config.toml
n_layer = 13
n_head = 6
vocab_size = 2048
parallel_block = false
init = "trunc"
init_std_qkv = 0.0282
init_std_o = 0.0
final_lr_fraction = 0.1
doc_mask = true
Each number is 500 + 40 x the weight over the matrix's rms, rounded and kept within 0 to 999. Layers, rows and columns count from 0. Numbers have three digits each.

# layer 3 MLP down (transposed), 1024x384, rms 0.0335, rows 364-412, columns 0-95
491451450492487485503493473473526535517520486459548522530522479481466474476524534499488464540491465477536530509482567511475435529461546491516471479547499501518522502491524492465509530486474472486492455471519488487510487510485472531568471510460479556493535476475455486465528580491565550528
483520402606540501393477498529530456485410528515533541438567497415387521501514557505518469535581558483520501476483566517571422535483483513563535480478438571460574454453491494577581483514505491388536440426427494525500454436470611540446500500575603400501512495513461471452549522560550485430
479443490518472553528537552503504513518513484479482549527518464429532573515466442492457512527489498512534474496456511436535512547580500472500455460481504478455423499507533514497517527520534504567486496520430472479511517514527499440474472467521572508551464515570550489450491527463451466549
537567441542547530523518546404501568494548506509463453526512505505495488455374502522456559560471440480479460484512572527544480400557566502499373491508558465490532452499528509568449491476592505538481587464510582500517510439580485411523560575491540505496449483532580475514431459516428539468
506536509457475483470541499531486518506496477515467490450551468425523503438471521447603474534515510489493521541478561471569490487526494472541452463483499447532499445526481465485536546463445513569488450456497564499502593523459474420453455551486494519559478495507424518470537454487433491589
475501517500528489546509491492572458533624575556486464489481470540494474532453487503441529474529556555508482555489549471475484499436537461535490538561488414463519542481513439546436516537474564596466528499428493488496435443533476530462546592554431493545483601561501478532554551526506487500
516465472446467511522494420492461569486558461490594502560399578544552525526440523466481491509577540535525466541605467497575521567456461479462460541464467476495392452464434484462468512455514502477469554541524469564552507511486503502507565497585416479478485471463561516502529517542390488507
520565501510593476548515498482466514440500479493525533444528524513550456444500518413514424456537496505409479463507450586421466485509532470495505514468486506394509427546459525463493503455544486528464423504536478467485479497503538451478554551508551461504539499463479543451522414503423527570
481513540518446533489517531525531495420469481473496557510519484486451522520503481521475434490531540459490480480464534479491613482457525480532532529529500538464499493536578495512497502449538529551521508473474458475472518503503539481494478545496560521496440495586534474403533465455503497439
508499504468506477485467482495517528531438458484498535503530546465475544489455458425456467505492493538493491476539527482485524446462515497503526496575527501508485461510493446468455556536516437529485486497511503494495534473512440448499492483433439519474516487474486510526555469563525536542
442530495527429543435508485449529546508510500515483415493488536406596499450523497474463533481457453556445463505533514503515487537546506450489499480510488399463505423502563538463476456507404533507499513508485487479471574482494519448452488524479484528559467460565538471515513479470562470494
502463510520521514534525592488433457625520424535519509525469524448485482509536534552478574530472518533506513429434487509491597514381550553477499569486455490526554528526444486501512546480456511489504558544529504439473526458513476459475544487470513492565477520578502521524486511498487532487
518501486508517462456471490507483502508529493508492534483561529455524534557463538510532547469522439507447427505509480534522463511567483488461507510489503495468514459477483504469445494449506453611552534529525500483522544475522468484527463517546432522462552546539432352512502476483478473499
546596538526531511471494465523531452504559564548443556555501512542490492470547544478486482459441550553538502418514533500433494499548482466550470531533474513639529530480465475467478482524452495541483484409533653484493366516488611436481565474447469425549411595517494526566484515588507471495
543545539575509507568475499477492480521446499535548542504568464498523462498560451498555446546510421503512497550527456455519461517552428460517418443561451469528553512528563536514447532586495510516521467478504469457447456552423503490486460443472619369515489469441513550477541517482508469479
513589529425446446538418511545431476420476532542467445511511593526429515471493547522492523555445477467466550572469528491473561545505520532493565568474457519489478575537472478522489453426438480535540504427498477487414544487530536503530477504497497536475557470541481596533455447466526473452
514525452458521504456476543509493486469497510473531505515478500541448463506554504572557475503538516585571506517401519463475503449437511507466585564490442484496514458495586412433530466597496551561528498588512595542550484487522490469496523553521525546478476523510496534484510486545479514506
526422507577481489449504562494476519460503506472493525484516524403521488406571502484509428506499523588502539545504551455550527495478444449554505505486523492491514497469501513517479538524556504499478515476496536542483481475465442452562475489509494483510512516500495567475497427512545478515
478477501466520499519482491458539568470525497493509501494511535519482552486545508549534542491556464478550515495461504519575506441463471530453571487527499467527548525515533525488476514527497468539477453460507512521453490574510528473470494479514485505491495561428524520446520516522477419528
414480454484504476498473499524413463455549401459485564573484471499492451549399502544532504508613482579480500492406424512473529499435536499553551489550452474492481528452446442475499525523449451523443408408491489543512509512609533461549509553531540500447524510523558505481525549572522484494
523546529478504479514465516485484516599433499504541492532511484428450480483518489537531479583500521476507621522506483496490507499592513472546482548515460502503396456512505485498482532454465463424489505560552509431532515600456460558556520515489510428503455493461542509504420488457411491480
559473520452547518484486540540491492514424482479523466437473480493523501469441485449500486435536462491477512480540479549437527449483380497463486507481494458453555520529570485464461544489446514523567535539449508509528496586531442458519488475461529508542505461521515560474553534521425474495
466535514514587574557545552436498447536514497478526543558532474591465508521476425491511493540496467559462489456545463442537522486474485561519490510472508463491579476532559508553510492536467507511498460492467529527507491495448475446436533524526558575483508506456577477459528533436566546500
505577433538498524467448433491479513510524521486535469473497458535521515503515479536548486522457519519518484469444428516492499552528561515534525486501486504478515447511430449472488434527494519495521480525560508472474485486531538444464482487497574416515394539470567510499419480488454562530
521509482446511510466573483468492497477535520464459562503482423496533494473521481469490446557489538491441497475466546543530502536468488471455465503472494450450568473455508519426482500418509459528485459471492516482475543570462539544496565463475581454479464477471500509493479539531530470439
462485524535462478570621516500559413462468532500465516571520514569489537472445522561407475506561560568518517459566465493417645555488496436475540522437443501509405474439473436467549483526481399433403460592431502476502551529484454454585473541471507415568500488492558543550457567544449455434
522482504451427506481548495561519459505498503511449463484459550466493479447503537402469494516495568508467417526544487470542493473509480499501494556494520515516523490513460449497523496512423624447511535480530498538472461476511470492532493465575446553501562514466443527465513442459498450560
538573524485494478549482442528538474504542483476499512508555462495527514566451530460554440450390486467545457512536440517443547454498520456461518460519518476513496505532474415527484481538472540531555448527533528512507508472514504499413545528516483420556554534524539465495523541482511528503
487559510559451497485468486490524458505538463540527493476481510400471463470492528431506429498489515507473579499551483435503497511507536532481508522544477464559480484483506461468573508497499534543485422486529449455532444501475543438469503458477504456549489476485476674494531495541542506473
518492574478490531590534492470493569465485466434515440452493433514518426460501511440498466461529488491484521490528481508488530502473489493431490497539490484525505470493547451428516520494487390479466543475455519475525484596464562495536467529556430549487495478486564404497489440523570498507
444511500458490484523563534496480509546508470458426500570554522494540440484503553439540526466543447621467422574437440502430542517495490480565531488491482518562490498459400501488497526439512505472543523478544499514502453524512462609530525459499519398520445497428560459533501475507559444454
482510513544486502496492458534468457473494444461521507478537566491504473543459523431449542506494599520472439503443482456470493511567547491511475474480570560490463535495502488461497483456553557450474542538528480500520505458499488566488503458509503513542515469454530470540555460459509454490
471490514448433500515485466499522509530419538472447460566534499560490475457502507558525480524492514501491486485449514491492486518447484474545529512413532508502473552558511473508533515480526506488546511588553513515519503527515507470475524498544492596435535483519527616520527498509505476439
521481542597478509495470446533579520390505517441443423497540486518464528513483432436525501545516531457568412507468452459521510534491538478484482495568514545436479452506453535558490478501485421539485472553558472503562570497448537571467515488530494602462511514479452425507490522469554520485
543511551464480472555483513499445445507566480569464441451544558566507537505468540504524537495501500479471510527488469484469531538480552527476566443518398458489439537413531489468493574491546508541491458489494482459498474558475476436521520501508525529581456520537480483495443509473504447510
523487435557528491477502501520496493474524481504530494498528368457448478476573536451555460466502508538566515452445537481474512453562538493540507425511500498507523524398538408437487541507501514497461446496471499551535562481480607373487509529462518521510481508529495520494543425524520542508
483510506528540476521507476513489466557458572528504477528522475540446510479518436538502525461529485487471536516541480498457491521488508460532468429512555508503547445505532474502510467539477449459555478540477475501492492524435499525560440533539507472507527480555475549539583489515495532453
494463547481583527548509542552538511486474556460479570572376499491487469503437462497517509526484533488501517470462499554459532491563528456472519508461417503511511428433512489525530490530508511484554470538515489491492519421520473451496474492482479505528512473450531598494476488454454445514
510518463479467464527513491492478438492532476540534520555481502455548473516465490412518559493496511490459512465495443451460495497498519507496581464483526560514449503488438439513507518524558400439499529496529432493537499493541484478513521505528561597499512498480575482497456447488450479572
536506534423514466506521518500497464559478484417473534503509509449513469474499528556517462502443443530487503464422524481506515539523469468528535447537445514445548411468528501523475508527476526496496520527532541555521526497555491503468546611506507512411521567447478460479535553466484489471
513556561530568496507490489488454560431434479544502454574501522456464489435459460485467468531488555553457491532512505468468522494536462468530440485511508440482477572522526526502468476457490507470495529468538449526495471437488497467475446427489554609600533495509489546492443503457503451544
500553503510505489581541553579502447522466504546549488543491480468552585496516528518410496536494436534499514526589544492438499488522474565525478496538514457512517474539535465522502539465457496560517561444398471430474492531524430462519472470508502553534540522543481540542497512485513520414
484513485507518549476527539534535432510442457482497426500478451492530508504476489426475511468535452509537473481482467507468499484560545523535496485552507484541515408548517483515495491457418495533504513526543513549498534449501502517486508550528560503508509554450479428499541473527480524520
525477464513459545493517441534515483460528505504357497482552500575553505511510537511529511523563528576547482493582529549494441550511481519468541434515515477459529509538494543532427519553493482516441593480484544510549548512462491490508536527466467491463537516598483368493466543450525506535
511508489501538481528476463436481515487526518514562475549498497449449494519383442500483542464463506509522528411493524588482472572545501527551508565475529558506488362522488502557493481518580538478517534445461508522514521517441453494486461554456574497518497571497442481479571456453564447532
463511478522497546466520482506421482503482540456563472496547503489532495488475496542472540470482395499482466372458529503493500487489498514411502507511521525481443493531535508553428423472519492518413513478528521471508484492507464500482460466491551482473572527502495418487504547490494575441
479524502554463478552498435472507425479552466463511461519497540535484480486508455505499450508506514546480466514538457468455499476490559502526517461513442478525536445475503475524505532536462481454507467526505535494488507514465570573548512528510523413504468439482512601556475507538545489498
537457514485565465542533454490462499559510529505546525478431578509519534595461433454499453529590468508521492520518423464539543558454597413522523586541533486472452405570470520498492464410454556527528440463458477426450553477496406610539504478491467476494442547543596491560516459472565497510
554511459501487500494536560582457399494447531480456491533507498539501456482406439531551494525504513510476516467433499555495542556523535605484540439478554568363461568493560545455496507488569439474521530518541529547454522472461458554492497460504444518468552550496537496517544514470545506453
# layer 3 MLP gate, 1024x384, rms 0.0383, rows 365-412, columns 0-95
485458497425517473527541562476508572478464533633501563558502530454540499504441476520490548547566555457474488545440510511553473474418529464506506553555551465492534498510545477446467516455500449498511507370484485498468526491450474415522489467393443500511533477606474508431474420522500401514
534498498505499475439476558501490439479528532516498455549504506550423504473448497544533447467511423508547497503494539488548517534464499493508514545465534525501499508474482522510542522494438527516517494483483510597534496522499496469444553502493486453505600538460428501509517465509510487513
503438433494553528589571454435406521505396537518460516500509557545453487508446475503457505529513534446488526520436562511485522426478541427509495448486482444481511512469580509548521526482470469464492468396495496519520524519494449413566466456503495488482502492579491507484481392575502422570
472517497540572523516513516477462529490484499539525494625441519500454524524536393515404551415502464507446454436541479521515492474501515436480467475469479492471493554521547549498461540512514531506489512507534492542511478538456499492437496475573499445482443542516521528485522603490569534476
501470474494498475544564473495492444507500503533566494513541441532455517495483472570487489477485464551564458491495527501574555491488523523446519527483531505566478556431495541476477460472520457512482500443538437498492594452439522444457500492503469510546503518465498472431491464522460445504
496476512493580387439521437495421510439486524495440497452485486490486559477458491525525504580438583440441400489487459531492474452531511489471500517586497471481484560429466437502476438487513463537562501447426491492560554507458606381514519468429449509466570532577511493481462402493492442532
522517466537607416586507501510493478454484520560537553468477479513567537479463365451523455498523557456439460456488484525410491479471505508485460528461497528463408363478452454398495480449547422475500435474503469435503488500597570491559546547537558503403563450473518522495533440404440505525
513537577510424548496549555534500573419467478493518496533499559469423497529530452530492473476541532412462509483470539506461583489479531473512513507516499478410573463521611563511525483474477544532526458508440514503479539529498558483528495531480610544533465491560538489436544495444554481467
488491531480532461446489511504529516506416491500509546488510525437507531493416514432485451495501497535458478485539547499471495448425530460523522508586535531544470465522473428489526533500516463500470527496495498475553525481535461436511521490421440527481492479463506520523544491524485520515
490502531510489441475573504512519553536512455444457530554435547521451502538553509483517527511471459512477459517470534449547554501503530420447539508492485502495531489522495454526511522538460563472489451405458533478473423400563554446481488576398516485508512537479551515537500490449528486541
507523571488545533474517567488458503570509435533516479532486550419489453483500539501457607492441552570542558463440527508511583545425564563485496552493450490511519514529483509492498593462506492499519546503522554428505498457463517504464507527476526485578487471565472533570488490522539507487
538451528480504489558493496483516516540530475483526528386488435521560462488494490388474530507534515515476570425501485496451515388506449507476461496453517546520498493519563518436487582548499513506512415445448490503478519473455534544516478458449496492527530438511523476513510469498484542490
554591476514540490506484493528484513544550424539616499511479485546509468467494500466474521507558538508485580462561491568417529393537528527518459453538551545502531468438556488504472470529421492538504424456542460562547515572427531432500455496441473504537553450529504502515503485506436488502
530458545398534469497529489519500500501488520572520563540484482483514472445437463493442529503516558491462546484506560538496497472467467473492458508505533491548446529465579512497485531467497481513554503426439509473518559487505516467552495485485426507514463446521531432477439501545441464495
469478565398488494508439525549487470415501538587493493536520548542471530414519550489489538550416465502442512514526529493452516548536517512473532553541540525485447495507474457508469436469445504510526491465471498470515502492538499504520519506487482560452504516574488533482479446521560511497
474516565573495484560526439495503533538480499536498523460484502503521545501452496483462534500474491421422480465554473539509507551535499497503491451518534503509505528473414592538531528381464459463456512434509431445463523515550523530474472438495484443539522486524493520490528487442510501504
451511498519528553507479466530520486521537502497498490473540487437409544524535436544549451509483567472483469519420397470533486487486472529444472514467454540586492481455491530541480537469598493461585529518456542522549485507489514440546488571524569506491475537475504553509488493505475520457
451610465535525576524459571583577482441495519521469583488491539442512448528529487498489568539456486538532446425568527484411573537617583540508515479478488532468527566478575477502449500502491533493462595532494554481484479489517463463541490541408507501478470486521469540511499499552498508479
542513513465533458452490528512422448421486426449483538481529394551594510508481469492502461504587438503481503405549489524424525516446462454563484539543521507551461519475443436476515476575480463465527487406461482484542497530538564509516493526415474560452591508461530496510520452597536534459
484470457523498536480523486516483501395550508511486516478488504573533520486476507474460521445514505539492413474475517515498465496399485515458549424487528497489625529492517533453514426534496511574504452455474531550468466421484519465416497514502509578528540498531499503497560523532555485542
436586492496492525469503438470471486505500483542502504485501486447508497518551462510559545496489565561511533470439476433489464577575581501502506400521502502515475466473389490494522456503523440473466534556491466492485492494505539580530465453488502506443499549507483483476484494547572576471
538504554499472467505481536561450480463518433529550429488470518415483478452511573518489550547523489515475524528527565555477460557499538480527529488524484490504513545526455539466500457508421582464537523472516505516507532517483471482494460455412458502542490488534465449548510464549481460539
510466533498489462521560566478524515498481494546479539533488567478489522536512518488488520445531498480499494521537567522514505463477458515488476507498522531514522544466563529499538536514527510492474550479456497497562509540490446549530538514509463598487593479554443478506573532545527438473
483538520556481528512491517556542529469503493526542483586489562455511566501505507552541466442465474523558523620547511479575487509508476503496540545514498545555527553527502473490528442535495510530549579499460490535500430498518438513460459507509486555520494520489537531503474465449515504495
502497579518486460428398476471492504474552455414531488483394471548417495454480536542539501531516490412526525581437479548552424451502532475531584554523519546487499480390502441478476587550524461513480563478539479534515533566505506447563502466499420524460477536549460396517555450598493399563
523509510450436563479549499543533443501503480514477464485445580459501465484524530427483488526491556503480423550520468507538493477506513519487502568458511520533494521509471490496480500527442600451530523485531525478483433494503472475578509535560425531510550521472452534495520438435476446545
528582489476455472533487449506555468506509494432505485481558457443539466542474551439570412445384473494557464527544446499443524427511505492445510463518532510498511514495473460497488521549518567534529477546506539499482526515469508522437511518472476415498543535511527517512511553494494513463
530509470530499450508543507511502517482475468545522449507487454471529483460440493514523533519461497430495452510539534532449500538513539500513566551538521527556477479476570504458466508495479493550564467448434511452497517502558534480512467445379522535496542472443531505508513450543533438536
452514490536480589553540545439493539460480510585517491523457509509485405506430557433509514435448523490497501518497503558444443471532528471457451499526527436500562505451650493500567487555502512500482452444526497437527461459511511470509478479429419487509398503471471492487450493525493486513
469449425448530483470525436494522468460510544471466512511538555534519462458443530501504570536492524532463468527434508514569551506457456528484563464422542476509408596468501460476473477477535470475530570507504507565503454438509499521538551446489480499535486434589487500547499396571422449531
532522463590534509446503443523466506507474452507496528506517577507520487509482500463458587486503594515493504526415467463454509588542600512535472470535531541492471501521564522478454517417574505470505494510482560520501504504535500558537468463482492501534488475462458531549534542476512490453
529561455549492460463464510447510551506511545552507520521457578473496554502532512496499464451530550485517514504561479495509524530566465512509456431476517524424546527507592478511480482565542553514459484463534524513562503472470486570508439461456498474495492488507531464517453542477451484531
496462463503541504500480464540426483511527456469521488453494452478517467471477521555479520536527492480507459412512501553480478515571573522498523474515554485464528539438543475474477511491458519466527500465513498532506484507482541462491522538443568545466490506532497508469526500544446465497
494476456452488358510464515454521424504474575479463464475481481477449519433482577518467518567484500488515512532472515561523451508557457516491536444539516460531542546490450502443477577520523455524461472423518503557473522567491520450538466456487509512485525515578524431569518477544476395589
535451418587523469452506489504530509456514447474575502502562418454477489496546535491532466483508487597561524424470526466491484464552525468550484430518528505511511523438544436464500541499488494514424440497464464564485526466459551378494517523490511531506476511528478469498515451488495516526
524467515488518524508506526513503510462564464565474516472492516445544510503500557465489502477466471547501524392500533521560500487506465563459504478523507484456481553496463484489491502478523533574458476494543508492494531505495498493447550496428493507482497548491501495453513480503502487550
493489523437564440494535510534539461477506504489485468420519485516511494483456470512431571495465426473428465454573523517430503481523501523555536509479528493486471514536467491489446472476519437527531530515548534560492455577468570489493551447515474496445617516510462527536600446516492490556
485482458426465469494508500513510410536509507487554466531475494458517475455454457474549572495493496530514543466433505479427449471498547523476583466463546557517445510525439451502489518539545470445535541525521435480571505471574521494484544486478544573452482504443544514531450446506488550530
491480427551500485515527525484464492406507524521480484520532483595499489489485497461540565511526497470535494470545496512481448492422566563508466510468519466589498535528494517472491536462501499484535439460537567550496424484505453498511469394552504488515452515495469480503493471527515489530
536552571526536447476512483510427516491418470532489503579476506494458529418436397510495453536468540504470523575479540466481506495511443461584501492557544494479509589505530550449453508479481495508498543522496449560505531510481509460546455448489511596591505458491517502455465508468504426606
558541494495539464424501395490458531517535548574551476538530573521480548491481468415556468491534618462470500537396599549535506460519479430550504440521592458559595443444508556400532526491477522511465479479497548494434548539453525490474506515466448492509384475442459462533550509539494418594
478503555584442514475464482518593518446552496470495478585448521448464491462493414551545460526475450557547460579484536487504577464548546439527492548520478456438571506487508497501461515495522574479521571505521603481527491506501499489527510596530544502495450461447472496438591535524501416461
503514497537506509519504557523522510469477388463619411431468443531559484489524545519507481465476468521518549452561540528511525528562498502553485553559495471511416535475443517419423480507435569474555477555509487476419424537580463518530443480458607559472488589497481514492512454563468540487
507538470480508496514468470447500502473537531512547491554503480457465516525394458482507521463465489507526513410481543552503492562530532528536542570460542571512520369503487522528556440512595529510509536480473534546485533544434444514490474542474579475529499552494433478446558457418576458540
496499457492551476563495507501484424529506509527487563475506531495447454484503530503494513532455472458488495551578476516552455468500476459488462548485479471492521511476568516520463528532522523560522498418495512471508472519552520455530579581500501423490504567556520506495465518474466486526
489495518431525518485471560443522466468517504509610466536411502550484534507478523525523548485481495499559583496480429500435520420517483566487507545491445525402527499475500477478462505544514549446537458550492435520484374520459507461471502451427533502538501555569511511457492518537527470498
569484501484575467559521507613523461544490474426553518431524435493442520450499511501507546522453479494463512482493481530533512522492491459482585499526572525525483580405422481456492477520520448525527470476510544519519483581507459411538570481462537548441530555517517446520528471598472412512
494550521451548516458468503539572498500606481521494469434530533492538561504561504531494486457482498558504524511449532474501495457572499533529508439510478426433430501518553486477485443533491476479509472551493493509523445521486500502519512557466597512460511505586479481511479401505498547498
# layer 3 MLP up, 1024x384, rms 0.0381, rows 365-412, columns 0-95
499452451501490494463538534570530437479381475503471582456618501471484498481518593508488489530463550475459455504552549490531517496508519550559552561478473630405561525464486525515563536528506519397590502412455516547479480430490548537490508434528516415497537476461501530490519456499505512404
484422535524489499498518504471512496535508536513524508562493472439488530513469464505529458450472472515527436481461528478503532578515506457547442484447516475432487489485466543519580508500524502531529536515510498486561503503548499499464465420510529475532460486566497500473492541463518505527
512541533523476539529476570381478526495557438555436458549492512542462460467391489468444567551462417516458456473486559469535476419555581543487361516507518457476522493528502514511485555493474488495452579526563560490507478443526469447502544519483580481500481519542593472468441472557486527486
531487429521568552536478528479586463518486493439496499473498539555485514481490534561485516508418464503537484451536432529442474512467557506458545518532473521519503527475497476519476482530533492431519538492512444473474428468519579578527549470497512473442554502481562521587439508525517504445
481535534504559533531464478515572463524600492487435482481474508522504529551508481466439507484484561521541546535539466521510470512442519458532560481567478468488562574452531425527501514540511553579483550504414460502546467417536549497486556570545475514554513557545514450519514560505446469523
459529424457449463564485409524460482558564491506524492476491478539559554492497524503571442499537560451492463574538539545594530444439412526509460507487488512513488491430472448493484443446506498516453554488554436560511563460596545453371536541508408429535527527465566512478533504505442424504
525456486516400490396506484517490485568478499479486476573480454504466542523503440540500509487513537414556518518494515464521518519529515519461501501497494481613494577496574538534507514535474485477522539494517514504549503484531522523530431442515426477486458483469502495535489540474532485429
504485468497517452498534470527469452494525498515475492497557455537572549521487550488469503506499521519554416502496487501459465530469561525545490531544513512581490492461499483533476523489474524495491522431539502518531515502523544544447477443533436421476487506512515501497486493520488478515
536498482504463510533510475526500510495578441568539454425470410551462451443494485549460520504504493486456521483491465552446513539448525562445447535466518482476546524455554523539547507523527445500538469435535459538502501506525541564436479533462491471506505507499454421522531483508550505511
511603472513489547491546474466466486530499446565541476509445484591375525522538463516534449435498622475519507550477504505513480446501517482510443420540482510498523492574536494535491533441507575550523459429576495497473511491514574516488478606437477485532431478520531503568504551477460450508
511422464483536500466535456520515474553491520504458529548484498550514554460481509338472551540562560532486490498538516583509441499540503534485490433489480448526529545494497484464569514464465448487481491519495453577530489480459508439536571464463441517561508424515474473535574518545528440542
489474466496501446471479506535557456551550511512434580464546552458523597512446484520511527504535474502405453469508474478484510510534523555444507489477503510483501446486481469490497486450537473563556520519573473501512539509482511511559512465544417527464514534477434526553459466445512506511
494573518489552452470481461471518523540516462531487554483526509540457557547521578469526516485507507558502472425496527522479526495512474529494568515487452483608531571482418469509470456549466569547451514455486635521506430484531574460538529447422478412575443578520478456580503493583524483541
540540498485499504564459489474487499452433525537527555497553447518533453510488504523482479526495457538468491528511521503535457499469433483495462511527474502558532542561588503489473501557511452509589523443467523469517491522497503454498513416454554414477454446473566476411456552505480457499
509492490539539459474508455400443519521456474500430482489451446551444461513467591502442504570528580434493587592397512512540491425459499510503463478550501499478542487493460466465505536464537469524519468428519452578546448488465541475516539464516391463538586474555498440428543531525477447516
446480557569509568536434552525528556538540551527515498486507555516513506515538467463455558493484472490504446486581446427510543474514463541416578533475444554464505476527438522570562495439499485421445540535543527457541464473510462581477458470583595533574552503523487543513493491473511543480
490589508435477484551502423514536532539462462507516466500497462601510510588465516535483543500465507425494465492460449540440446473484540537452481502492486525538502510530521486492513449456448479542513487505498489469485512538528580529436532497458476521485469484497496467510520568485454506470
514534500539477480464543507546452448523504469482498487517462460451507407502438485478449441538450516503428461532530495480448494545546534440564443561464518550501475482468445493483540520484504540488507557557451497495539520448465470543497500527492510495451474449557470501527474496495536582470
462430490537511464487538491484478473525530571482558445494549462459450527373450456513504498567448586521440551561413555568547497512514515507528570522534498516477514538492445535435465509520509515486498498489556572442518504463494552471543488509486495486498478469560521485462542483495489464476
424544488513493532518405550511541480451555501489491483519550548494514501435524454572496486509476514493554553506487466438539514541492499526443582528514447563494530510558499581506542479536543505461489468535449531487468454461485463487458454537482540598540469544531553603546487522407503529433
506524505580453508524487507526508500475591548503490490562519539540448510474529499546442496584426459502496481541510511445610518489533586520486519471482523552502503517486493478536549512487531564521436478437518462450466501436477508442473519550539461462487477507485495507521498469491579487504
478585530550565542550487573539482455493592445500534511515551505506499508529466499513505541546525547541471485495534494465540512528513519476552517497486472495508585497536478521503487492534427545518527466464438530530545502506492446457458527505446535525518486493489556518564482505480527535535
426496495548465484536444501466546489527513536541477520545531563508504545578499533508518567457498533502467466537486472444555491493467456498487487517412506544475517515532484513557546527547511460434478519556458532434548419566548438492571512467509474614531550448591497537523505501495557521420
475522529527462496538439537494438534552514476536528460465511579494497497500475513499524541468501480513536473525484491469415487448519517511554490472563481508511439483549556555515488494555514475475453579549512485523511516466546466406510452514532438534467530506520490528532473456508491520577
514519415521425496442527492509623506500439506475537448541545559559517429487395596508480556529530556542527529475556553497428516498438522453465468480506487548504595461474517475479541515550442471495485415527516562552510501528508372411642501531524490487537449562483496460576500510562445489497
529485462469584461538540535472408529482455466471552529505558520593485464484483531468506498418529523516461638487486485560451448460469500569547519420548532474570584535491555497468497493528462518566513470444563454504504533475434494512515488490465440500430510509536497405451524563529487493514
523530475501523507526552556466431558482477487534543505512502450503506499464423468447492493490521592497492475451505515503516538516421451462532530430522466510493466547460523549432463460576437523461454495549520448511508561532511484488489550456426525585549553469502460451545526504561521468546
514547544573424475451438454495503433493529480469513450474454437394500417476461538408585390507474596471519568495563489523480454537512545493489505515557476491551433483454512510424565568493445516510508427541509504454469472505502488479394543470455456464563534467469452543484501491516578497469
509468564445533481558518457476543512501477484429512479423496461530518483487531496447479457484515549536486519489547448507504591459469511468429491485512521503508523452522525406491488500468511388480503529526464500470519479554460565552511516582532490560495554475512553501529512470497575540500
520554484513525482498494535523480492532548464521484505491531383546453593521574525504479570482537430516479478419587484530564514485530540506532445504534431533610519472468420490471457503507439511557524459477502410551506549515538550517478488456524526469536498533452496483547526485504545487425
511515498473531521494531533480510500558513533543548483550530450437517518427536479539531485472512432453525513535580476535514424520470468504464521481473522473511524508492581478453529513494489439519546484451475550527473516539491460452541514559537473491432491492532479495436432505501495531513
507509509579552501513477508507480455480589447509554524390488486408521476549520461431462495452487489481496493485528501517491517494532533500415490521579499487525555473441502563478450460526478524491445496429434479509510482464530460509492472514428566388553518525496466486467465504511553521555
479478489551477497503467468559494493459499497502453441452595454499475535525492429494503470509526569496582390462522458510525569495533586498500440504597514470467476476498475538521479541493455431537464445551532481544564571532478530541459516419564510581497450549455529505476484509502460579457
510541510459532459508517473497434464525517444500398463443508522511569512544469529550553507481501528469494506524471466474468503501386593485450524543523460499497399488455515443534523476475518456592551470534483463472501530469501528397470560434430446560526446498550514518402480519499501428501
530518515452481416571554474545446512493469494531447512427469454496514495462510452471479506507489479378497477514478519606500492456503580537456460515506509477508513466461553491522495513494504528526584528481494550511531588533517504547541515527456512465505543484499559491493551445537542441477
494493508495525532526469513483556520420516532522523507493540590466555497481528556527509561465442518550488573456558497518530460544510465541512511442509457506438529538508418439556516473470483494528482447544516483547515518479478514507480504481486519498534598507538520509498519486492448522489
511482497529532464581437498573516483475522573463430517579392492473592452538459487491471525571493504442503473487513480512520482472554471457472579597495455516526495475435475560530563490479522484471480522492563519501553563462533426470426502524544583529483541438448522581498488470523573493495
513483520497519494440511501521502480512509508444511484460534449506408516479479511558519486510492467525530476508483526570492453484507469464452503556556532494512497518525553473396486500531502522537546475514552449520439526455521537454466567464464464511415446552475431467554536481547459531472
467445452513484490497504578500471466449523504450471501531533541505505447496471507538527573509528501517486522425476510467478454509465514542583522481470466471569518514547488458508464529492476471439452423506514571548485442498552447564502467476490545531436508542494433517536487534489534476469
478456509483552523518459470444443499500506502463499509485462458468476505529491576456492494531514509445398537533532426556490466541498498549424479462494482429544515477419499464473464501482521536493510467439551488474517444498539503489430560463468525492490572576633480475565537516474520482497
492541470446541443468521472575528483512507505506513462541503501497549570504520451441472485555530538560478506566501539472420515448500434522588505493575499417517572419552543467469487563494525492534497545465435520477495522421457514506510507493491469537549512419436463457547552581538576485504
491479568533477461463456522458525515538498477466510518498547509485477479487554546477510499505499482448473552496470505495515489507479460454483461478463514462515460542470461507516499576579548468492475474535451493436477461614525448479471437424518464546501462401561553511522451433489524534503
530536520547502485490520519509516460474584534490527515505553495515482514552495495546520477496508496513510485448464486470534565555508442525527539449500485452603516504553463462572512559487505516501494525467466520499461576469478527476573521528521486527492488431470536491543491487427454570501
546495519446522456473599479488494448431366430589521447490508488514531503511496564445435510485473478507453432525493482595441492453483458485478418455532569436567506519513555489488521508493463449492526508454524463510525571514456537401490537417520480528500586499512545506533479536533473481505
495472574567451488476436497504566474524530527455429501487443493547449493500544487539544512584511466526519464592488512521532457467509477513497554528486521480468534518514463450508506501469558491497450520535516481537450465473496507491456568533544437464531523494520533478499557493468521521522
468447489469605504485463531510512544412526569477461487465517485496516527522481578520538507433489551415488543429402496506412475515449488503483539558544489460449476541492481512471475458489555477509543522492487457490455469512511511435439486519465527565486509551528466490527488505435457420525
507454500517561465519528430501391473479466540471465517539500527522518505544467408497470449510555502469446468494493477500507475483458665389543533523566530512483506489525486471541474560462566526633499492505456540448506577443469460533529494528466491462522420512507542524454499378552552469474
462508533546444486553504498435525543561534471555558508499484500469463557500567533509477517500523503470499488535580542459498468465533492382498503542551433423649502444483468500468493501512445536537524469470446471441503481524514541429540501525507545519536449486470466511515479458523455492543